Weights of a small transformer language model: rotary positions.
Each number is 128 + 32 x the weight over its row's rms, rounded and kept within 0 to 255. Layers, rows and columns count from 0. Numbers have three digits each. The size before them is the row's rms in percent of the matrix's.

# up: layer 11 MLP up, 384x96, rms 0.141, rows 185-206, columns 0-95
# down: layer 11 MLP down (transposed), 384x96, rms 0.131, rows 185-205, columns 0-95
# gate: layer 11 MLP gate, 384x96, rms 0.143, rows 186-206, columns 0-95
up185 094:079125142157142109163162177124147082083173106137102123107096113131113192099097140135184129155101120091099112148171147152136088095121124092123129143066134132105106191095174139116146147134098181150098182148112090116161152129094126085058102129152152213123148063089083098162111125069162128173
down185 095:142183143245173107172110110137132153145163141111086153168197129108144182141139122159100129103140167134147098144150109118080160100125106139127140125140113113115138108116088135135119118132169101151167146128154149164110129146134168142145233105122136062103139160133143130102165099191143027103
gate186 096:155134155106106173206097114136077151112119137118169114122096134110156100136127159127096104129062095109074114097111112091170142099128126163133088199126121092092075124109121093188144112102077139157167123074090185142102139167151134184113083124126202161096096133174093097147188105161103152110
up186 095:126097173078187122136189116151114118124160111142122108141155158123201118154148133181130107139133139182143160120181143165139192106155126154178106072164176174155173084116144117106203130179130084165104092132152113131138140093118116140135116085190176118117149184141133083124072140109083094093
down186 094:159102098058088134146110055084125122139087123150143137137087118181123184101149137075137115135087080104183116162131178150139097150101113105098149153128180067093143084159187123163093131053143173123122128121136078065101123117170097121143151125150084107098122125120075170141179144101150155102
gate187 100:139154157119085197132106151174107123115152170148132128140137142197109059124174127101161118143092179102140085115189160104109115137178145130126172159123128110125094105166081183110084119092159091117080080102132129104173078158124107099147204113132112078082095141165181142115140182111151142169
up187 103:215076150125134092154114151075128066104153246135084107148122130090121129153106155086081100167114131124109127107140125174168117129127165129146171106160113115085160128142115120127020112133125092171128130124148136106131112148155125118153188070177169108100183128129121121113163126119089110122
down187 105:162172123105130137160141116172157115128138156151120094115103209133136152139107104155185154069127105127151093216103087117133127130099111128112127134121180117136123124174123119106140142122092098165078136087108107068192108142158189128174049160136100112131167161098166063145143150177068157092
gate188 096:201123123094044159171100155136158122158127118084087120090068135079116103106128123163162124086114121158092094068138136178137116102110143131107164140127170118128147146120215124163196148112156157130113126129192168111186128091122077118143128125155152186161079112130150108112146135149125143202
up188 092:143134153111152110114121116142198145126141088089121116151145124105129054108119083137105133057136094196081130134151087194120168165191144138137125100101164097155122166127144143128098142181189153095098153161191140159124160122084163105155138152128166139148063156094108083137075163073121167159
down188 096:106133098000129169130146119125085155172127129089134144137132164127178174115137113158092158164169106100157089081121133105124170122067118114164139168123150068133130122154116167152111104128082133158148116122099157085084059146130098127145129128203117118138137134127146131150151090158182111085
gate189 098:118095096120146122145127191108205192088166132106134099112164145127196141180120105169157100114081138127125121087124154119146168144121127061113081112116112118103125130107191126181103135129082221148085122177126115130129132121165143167150143090135138113096148102140102082078192089082169094099
up189 097:101134101126099114119112152145146088171143075118118156103149157139136089105139106083110158187131112114151128098088125065144162157245131095182133111172172097125159134125048159145146152118159120213154159117125110111104141105093188144127125155171160127172126116072169101171150137086153122120
down189 099:118156129149151072082164152139118136151118141135137085156116171117142132086114156115182100103150128132066111143153119135129190112034184102128120128089155130095145061097111145097093143110116132110141075164092119028106098126127112105107176188093057092108150097131091114114072144113125148166
gate190 098:138143130076168124070121076137098094124113191133142184112093123099139106122118144077164086116192092111135132151145132116165098209116114107174140197116155146139144119189094143113136153120076157158124132157190153151140149118183136137094119092079137157125137111152195175097148162178195102137
up190 102:152123135150078111162134204155142173088122151154145134125117132168164097099123139098142121139107096145104109072115161153179192077173153098167078089107074104174101165159151125132176114117157111171106131092177182171120178155116139104147090102142145110096098156051099147164058139100126148142
down190 095:153111156092138150107063108131058121122110118178172119130128097138074149091075124146086172175122153174123182142101208132123107126114125145124123188197119146107136169129107118122137122179159096083134163089145131057130123123143051174125152101141139152138163143075192173101119147147135098099
gate191 104:128142110104104158087167134113102083145128110104114177104060123095153099077157109121187146092112122192130133134153127183126100183128175114142129136137162084142182132132102147137130112082122142114046142138070123168125175160107142111056180141147129105132081065133160177060109125070106114144
up191 101:174139092142156078100107141148175176142104171119128169078043096120151109138134173151122143149133073151117146143152192151142112140089114165120086153144145203160132168143146154082118160159108187125142178130165069181144143114113087090141144146167183109116117071092157155109091164156118152156
down191 098:122194119133092136107112171134135078103187158089117103116172086145093124130149097166186133128140116086099112009115154124103133143138118115150184123117161142138129099132132109159171158138155119100148109131112181182128140068134024159138139105133103186107150125149063108161148116146105091129
gate192 097:108130162141130155090150175148087180146177080109102117133112079116098145098061142140130136175101184100186131058168174134132106176089138083121068057153107123087158099095199111175140121178151122114153133113112136113107097133111112118100151160120159160065147103098150146079148121100109128083
up192 099:144130104097170118159135132139122099110142102159193164147116091165143124129190091127144149136130071072108125156138125160172131062164155150146231167165117121172124123155061124121071161113095081126151138119128117127113202102173151151110138071084128116120133160193090093087141175143120126152
down192 087:154082156194113105142108132127154165173104124126126116155144155127102158140151133102157088120174133150144058075145176073148125166141187114099106199140093153150161084137129104068097123131150067115056137087119111089169162138195064143118116109082149118093078126099116079130113132141112099160
gate193 097:154175226121128155171103113202092157101118129083142116146109117119130113097117142160158161124079096116109100052116188102090111143069125160126134096122112148121211175135133159122163126156174156145163142144118098103133135082131161112136162157149106136075111144149070162075145157164129068144
up193 101:167090093109178106116127172104133127161135151139138180148164130074146080106171116194117076192129148155183142168099103071140164137121126079143177144158115083152090148121127169115142120172076080138123102173136163155105123179155120214120127135135090097174122084153141130093107135078139152169
down193 097:133064097187165154046110112125159116173141144145135140106112046161097097120080150131132113170163159135207180127148104109138086166135115116170131099168171129112123169106111170211140153168126115096131157108103150164156097135155068156066159134163137118142133131133110162145166176135125122164
gate194 104:135126155170155135079143166138092111094105157156102091108130127137156209079125164156099137146039188131136120201158146124137144137073135079143116114174134126131162204073154155160088151166098156119168135104129111098105171112164083104094144120092189107169126123088134121104093099142149081134
up194 106:150120142088188068143150074140115147145158101124109107127151099123127089152136159145164104144100155074098116092128148165141115151118171146124061081187102121131138127084145086205122106107095098120125152173092095101192076080088090111180139148153155120162130116168113125123209105101154173077
down194 102:141060128127152141146135092098126145132074119091124083188082141144100160162166160126093148142135116114129106069164141072137185101144100056156131132149059080148168185157170097177106149113129170134187094125145144129094145126156120033100129149141101109134168113141150094096180147122090139121
gate195 103:176112128121142113183151199157116142127193183114160139101116117117165125123142127146136127119142131129151110157203124105154120060171165107131183154181100152128122130156128133220133109103176181112148115143033123133143153086100103175142205101100150126170107116182125115134130121101081135147
up195 103:093122073190119128141082099087188157156111093092139067078087156139096107150128104104117166145149150097102142136145079149121118124118188147141108105157158117113045141106127144056133133154094115049153148190141121087128161122167134123087110120142131104140070136098121170140134199189112099121
down195 101:198088205185085194121142113164130123167157124097154098105132177143128183137122158144130115149129155085123133058167155148090161081124130196116154138114107129122096121114108117114142095168132185107117059109144115152159122123091087142042154179147126122102142093160159144115146133148194138107
gate196 098:124110138181138113127127090178125124144123126180107106092138159193126149116133119104076193156101118136069140154103134073138066196166133150130184051108137153113133097139204151130146164138123064095150161127161159092112150103103099138080081117116189163144113126134167089131077121155119078126
up196 094:164155112073119110135197152114134137151127113173067150130069144136084182091111110183138149129057087106174108155155075124107181113149159097051162131065152136121127146111153104133152111145173129127116120109123112158097134055151179155145135135085150108087150130077055119158140093142155154121
down196 096:145126182207116121153048187076115115101088071112132149157123162136175097128090139089159150078109133143167149099160177156102105138110105091079123132187137141119094094108114099066145100126149180140132203123125137135148152122129124097170072150146091064090123084094139152156123133103110093117
gate197 102:120085111136088194166140117153182134188089121085076145153118129106171058092111108171172142144124165134110085124123133082196138135094076114145171174060147123120114136121065111110138185179105120133114126121128113083160175152165143112187136127093098143095102111125119184087130155143112077124
up197 107:142125132100167105128146076140145084073151135122169096050187087187156154159120159101123098156189098121154133133178142135121096114146125118128103135149091150115161195107066156133195134082172125078126121127138197088145107078177120165088113153109165168175125138073107160103127129108150132153
down197 100:129128073101135088081142116150111157144137150064145107138178120138087166099091132070132106163109100079120145098077131132143130100194146093068100137117130182116052098161176139083102138138110065140140164087129074171123108088130110139111182151134147148154115080131128093135142102152212126081
gate198 100:085159220175077172094123167120157159133093165087100114093128145068082107136093035114116165132122111092122149167110134137144141120129121134129099054110155113168139137105102179126106097138133168108143097122180116137109156159144145101095118082129178132112150122105098085074143179112079106071
up198 100:142177138111123176106082125120133177171117012131109137118100113148133101109072141140085142182120120130155094155061142132135121109149143136153120163090085163179122112126071138120112150130095094132145099135108108136181194124106145164162165170119137109176098161103200125194147185107155160149
down198 100:128074088183076134116122165125159052146128136095148138085143153110148147104101116147151201143125150134160099065142107205117152120158107118108111175186087170113159145139070113123116151152165161079121143148146077087113171124175066116143140092087112152131087131160122148175182103184135129145
gate199 105:151119123142108107147111146107138193140110078163096113193166147115192141065147105128135139123100079069160189141107129123136111134149101103125056105116161100151121186123129151097129091035112107173062141097137078133175164169110158118133127149077158162186148121138129168106115121095150169155
up199 113:119109072106161069117145130148117114125108107137142148072210184148131107122096112144146116207120113157122116153125056092146116142127166107091179164127126124081130145138136191100107177161159140110096086097100070150100121131112160092077127169102172126072099120127078081179089125130076113160
down199 110:132181164192154141155096097169120088153132125132135143154191140136198119128132121094082085176157077103150106125193122112139070158127128077149132155119165148126159119147118116124049151139115133153114124115079133091089091140126157126090125195195105095066157119137080096103149068106141176119
gate200 100:111160177147189148117145185137144115189148089107153122163151139169126106118165177073176085144139136138093179125144195092169110112194142086152174166146118181129069129140149145105113130113166168111139101148145102098118113068173105123101137047134112111133089109124071171111167085125150119117
up200 099:120132104062153142104168194129123104109102133096115148103103111135143074140140070162085162081123168112131174160111105162164135104058168098068167145100115126144110121145222195160140163136144127122127126192130121120073115147154107048115144094159139094120128157171164096092109105164104128130
down200 104:106159092137122099108174162105133117152155160110172153120099153131124124083092128103137123072110143144107102121148087153121170159174183107167081134063092111166104097124068122145158155115091021096095121160154127085129113091090087176162083115164126114111127127186191168102138158126104131185
gate201 098:145177142139085132110130134154159133131152198182085141154137157105131122169105111175125125171125068167151117112139111143187086177124138069119134153100055070149122142128093134129119048158115092142103141112125159128115152164093168115145140128195131142181077128155161137161123230120131084129
up201 096:068118172078124130097104162098080122113210070213100104170131164118149153111125093153155120141166110126108121099109119149133131162139092130196018145127143143133028127123054141093135153127132147150149131096104110124160091133137149119135147095144158139161101093086118152144115163120130115120
down201 102:115096117110165117084158106119150086103028157102146135136128149091110096143132138161149137151070139142109060098091072161130114088129097155163123145116130102121104115109134153090158160201129148079088072184124144112090138141110206098131177151111115099064089114125109076169139083134170137157
gate202 097:122074160095136125155164119231137164095146101090142084144142112064107136063158107137079156185081192146156100134144160166111095121169087115117159100165164177185076141121124139137143100146110115142126150149083126088107104143149110156108091141117201124115053125134157115096142143131125103159
up202 098:105195149149153147096110064086070126178144168136112137091124127122200066159169118114114150101163140111171112127114130134146147097147152106152081158065091151090147092166140152177058139069130077127140155164174168131139174113114116153105143088118099174136140091170134130130092102156058142136
down202 096:137114088026060168145110137165087133145157174157095085131182101126152085067152144229092120127125147111137154147116129063142094119166127157174133155089148141153158105123160157128131141101142159138137102156128088118126142118126198095101141122114168185099138102190134151134147140101144140180
gate203 098:077129186102148100101144121157149114143125115080082139093131067060099134084135165155126146067180120152127124165094152130123119157184134144102156081109070158108133071143187178138134123072153112136121185125115133101109076114053107070117154183170140092093102114164109133107141102108102127097
up203 098:106105111068134147087063033076128161093101107110154161127106082155136131119156153081176138098142164085090090071136156139211118108113155120094176123116132105085095120184186168127101119119123098134137169110095115176130121121121148132168135119107133088070077135074127093162134153157121147119
down203 101:121146142193111085123114099190127110141132097108113107118129205081077122111138102137119111183165098120170130094072150151116126161100133122137146130152150143118094151127093135152129101102143125156163145111123177125177120103168080090159200151105144103101161105119100108118000127122129174173
gate204 094:146117115163158132114128081127145141145106113117132151153125089099184129146156162137042092137127144189128141105144153088106131136167161103135162158085118148123153064095102113093180170128189127198107076131126125156069087108158153127101134131174127144068143076185164128177194180162093142129
up204 102:128127115142184087093109099125149064172114111185115125123155169138079086134116102155147083135154122069092158122181082068090124104147128083128143053121091076116140157148101149130153179114149084117158086186129148113128106054122105141128179066125133081134110110109111120106106122083078175152
down204 097:122116120086125101121099098176088158108138074179122131143158112123110066144076164130117131140174106079097118134110094177105128122132125155150086103028138097128112088138106098134178154098146132083080160122126097144101139107143149109077143068091103094088114097149122125159192127086147148028
gate205 099:082125111155118168177139189130181121145093124099082142106124092073101141137137122161156171081077143085136133143115138178144130131091166117078121131104065149145127096117112172158136089095107135023137133107061105116125105139148112105067093124137113144089152085133073217150103134149112121098
up205 103:144135127135148169117093120114153124127185125199133152128107149152139122088118129218119090099115092131103095152109171157129124190184103148128163102131154153132169122148183105099109072102110107112104135137156175102187095099178146128121020182089075137142113066131108132124145135141101184150
down205 102:078146135063160139113165130103125140080160155137155134193154162124132120056102129121111156152126128149129113096128157094141085197061109083132130094118105137141171102124146086104172114153087115120156019136089158151093123158149103058160154107093174148126101108090123131096192118146145105093
gate206 096:118099209147173121084098173123049090103138159139162180097172159113138175128137084123158114087099110073136097154117156097144150097125167097119127129170086153118116193150107075140100140105109141092138144118199134085105142138114088146113073141080175107163136149156133102147115141050168104122
up206 096:095091164074120127155146115153170149050152120100158084109145112121145112149083141122133106123107123060148090110082103138169187130138113170067116101149120094161115040119113118064126180128111118167106121138154164153110172128129200112109124087102147110155085098131109190168117162151131135200